{"n_layer": 11, "d_model": 64, "n_head": 2, "n_kv_head": 2, "head_dim": 32, "d_mlp": 192, "vocab_size": 8192, "activation": "swiglu", "norm": "rmsnorm", "norm_place": "pre", "norm_eps": 1e-05, "positions": "rope", "rope_base": 10000.0, "rope_fraction": 1.0, "qk_norm": false, "attn_scale": 0.177, "bias": "none", "tie_embeddings": false, "parallel_block": false, "init": "orth", "init_std_qkv": 0.0625, "init_std_o": 0.0133, "init_std_up": 0.0625, "init_std_down": 0.0133, "optimizer": "muon_variant", "lr": 0.01, "lr_mult_o": 2.0, "lr_mult_up": 1.41, "beta1": 0.93, "lr_head": 0.0132, "grad_clip": 2.0, "warmup_steps": 200, "schedule": "wsd", "decay_fraction": 1.0, "decay_shape": "linear", "final_lr_fraction": 0.0, "batch_tokens": 8192, "seq_len": 1024, "doc_mask": true, "train_tokens": 122800000, "steps": 14991, "dataset": "wikipedia_en"}
Each number is 128 + 24 x the weight over its row's rms, rounded and kept within 0 to 255. Layers, rows and columns count from 0. Numbers have three digits each. The size before them is the row's rms in percent of the matrix's.

# layer 2 attention key, 64x64, rms 0.275, rows 22-63, columns 0-63
090:161134194125066127126151138131129129126139138135141139107114170144137102101079134131118116156137170144169140105090102104133149148116128149158132137169103117110191107122148105123105121111120117
133:123110152134119119109113133125118176127146119122138122084162130133125142130125146138179107135129054110113123091168168110163069151160163110122129114135123120125160142150139147133119129152183115
124:089101093121162113115131119117128139117128123116117108129149126087092194154156117107133146082119101119133143105150167111088128112166133112083160129075150146124094118117143139133128162151111105
125:136186168153147129136140131102114165106115131166111146167087106160112077090105136112133131142124167111102148171125102115127110145101115157168128146151126143118140081126137133130090109125134151
110:149140151115139102114115183185151113133150113153112092123118123106157088100161149166122114131109135151135122115085123117125107178148149181137106133144107133126122139113158112120130065146120144
104:138138124152127136187119139105120156121106159149154170141103196099167122131149138154104127131136121122114114121117159126114096115096105133110105090111094143118160109119125162129131083069122137
120:145146145100117084106144109091068169104132136112108154118098159139129109102127111151093132125138155109129142120131115139122158187123155109101112093163102136116152143153156117113126121121128190
116:114140121100089141171141147177129165136142096104115154151091133118137166133103131106145088161125123130131134208170114160122121140130087113107108097115147103126105128149130130091130123131125099
116:130105111136111139105131159166086150102134091099114110175156139164129122158099111108125111118119144117132161142100100129128113074086139136113166106157129123156154108140102112120123174093096155
126:126136121120135120108121147087113130109096144101134123126087126138132131120096144116104134149094187108165153103120171128137135108125119187131129156188106173142160150156122112120158118174120153
069:136134132146136131155149175090139128123155128149148123131111099190100078124081149154177130093141152085100140155132135097135134156159137107114130122181125111133141123165140125140135093140145121
079:122147084163105089086099091133108137141092130147109134140142147095090179131153109138104110119117133124126139100172128144119101107106132106125120162075137096156108159134109155101109157131100126
078:094150098126088125096104148138087106099126149155137051133143115103131121160121083146156116109107144171115114084117156095152085123126146103136138153111162136105123118112129114126132125133102135
087:107127114163086147151128129176143125107115100140117085099145120109163142155178077133158129140116091167095136107113165155126124092118106125126093161118145118111119130100117126082097135132114119
100:112088089159110111113114127103152098120117136134131127140128142146108160142112100121142160141127130107138132074127104080149090120173115107122120147076131102136136111095141117127113193162153091
086:148133090092144118104097109095120143154115120150103138158079135124153077083100123139086131145161153109137124116115146140137145146109116141145161132153144135098121131144151165148120082156150181
107:129156124085138109118100110137088126151102098182111119131141167156119101141145141115125105113138154124137130128130149130089141143097117120131140155130113145119155142115171059088150187111152151
089:109105130116129188132147123093136113114158144137146130153114126115134082079163161149124102108113088099144107114148138128095125182125168111129151113167138139116104117156109131153126081117166140
091:095139137185166123127101093148116113099139103138112091114150113114125117166138093139158149065133116160134169150119123156098132118149122123136138117087113134109128126094131147090130186117109109
112:113125094122143143101115115154099146144111105129178115079150119100082156138121085157137110119112071129126142158143094112136127070136140128124128141114136140147165146107121128114160179160109119
136:180140144099150137155118144117116151123153144159138176103088136108154071101104165116153097113134142101126130148131102140154157163091111157159137121146130116120151119139103133162138108118084154
160:090102120135089112100100131157119115144104129094109113116167137127130177144134065133136160133076113164128165122145151129111112077124123125103146127103173103128132143104100151100130147157128122
075:128117125141147103122120084124158160129141096109181096154141162173112133148134154105124107166134185148097130135134150143137133110137086134144114121094176104172161089132134115126105148144129127
091:106111120133140127121095069123151115076121128104103106126132116112137176130130104149089121140113114141092134098125159084128119115112164173125156143154165097140120137101129135105158149143134068
080:082137141124099101113143113083125146095144126135111098128091093145126115150111097151146091123131137095163169089114128174149124153124114121194123140138129129116108121118108150137148137085151172
092:147126105114144094096133138131136143141161127082116085151122138104133188113094143134156124114129197116139111104138113087115113103114158166133156136094134173097131133136102162126120154146107125
086:155123084147097079097114153128100121101135133172138133132183137141124176125204122151120103116140115141140171100145109104122134115136139116124125169099104112151100149118131138099110150119120134
076:097133166165158120113127149133161160108135120102114133097105174135124152065141141105146148105149093138096149172130163139136158159143145145138096097148154131111141096123113131117142102116161095
072:100139105115115104109107135115115138124101116129117143140148124103089185077175143140135137113146128106156150117195137118071105119137151114103122111107142120157101152136140119103102182120102121
091:107139142125146106136120159113106119125119104137099095123130148105100071143094093123150176129156126150145101173131153087108099126159112136154145083150130136092114131131144162146160086120165120
083:141129146129099126154135096100151109129099155126121203166122088138138140101110155131062140143117122095160087101135109151106121128119145160129132099162118094155144138145163124106131138157131121
101:108116112157113087085112121169102120140082178157134123140171093134120160154104094111098115115139166139131160117113126156137116109114124131117123134136108110173129125137140147105104166147069142
097:102089175128124177127149143151127092090098140128140139129132106098107147143145152108105134110141174192110111094133113125117103154134127164147111132153092146130128148120127078123161134118101161
096:156125131128158141175133123138096129135123113147124180120111107116138100097113165138154124126153140091068137188125104130096155166126127147119082112125133121114141135126162078133093142095116119
091:114120110155159121131072105107101143132193139140123125139157098133127152156142095132134108113112154152149173108097126155164140103138132098100130131132113125127158187092131125108108177139107114
098:157110127093164168185146134125136149114141129125149130135113111139145122115107191132091087137137116073158156143121128155134081146128133158156082113130123132142159096146098125132124163149121140
082:167128127156130120167153122118109146113171130127112146152124104148105130094149152149112104153147115111166129101107087106121128188096088179119083103150090160130123151141130143131124129151154105
080:117130119137172106141195121124135082127139119059086117122122132146118134098098143135144158140164151118109139118108153102102169136117114145126121145148129175127116150134149127155142085106167146
099:108097121154180128132169158100131137111145104111100102128136162132139175092139152139110148154113146133134123123111155106082104155183090172123124155128156063130139135126136107133128144124131136
092:156131171149114100107151140126127084171124100155121105138120129163116113167086099109123123099126151089151143090103137104129138180139133160144135115168120156124137114129180114109130140153148090
111:121129113147131103089100165155108134143143130135123107103155134075105102148153088135141134102108131170153150135130139121143148076118128102126130125128131127137158173105116158077099177164091141
090:158098096171170119126163180138135116114142156159117119122117139164172123097129158184110150088144117139119118126147139132141089145132163177137117139138125147125135127120166146111087096129146131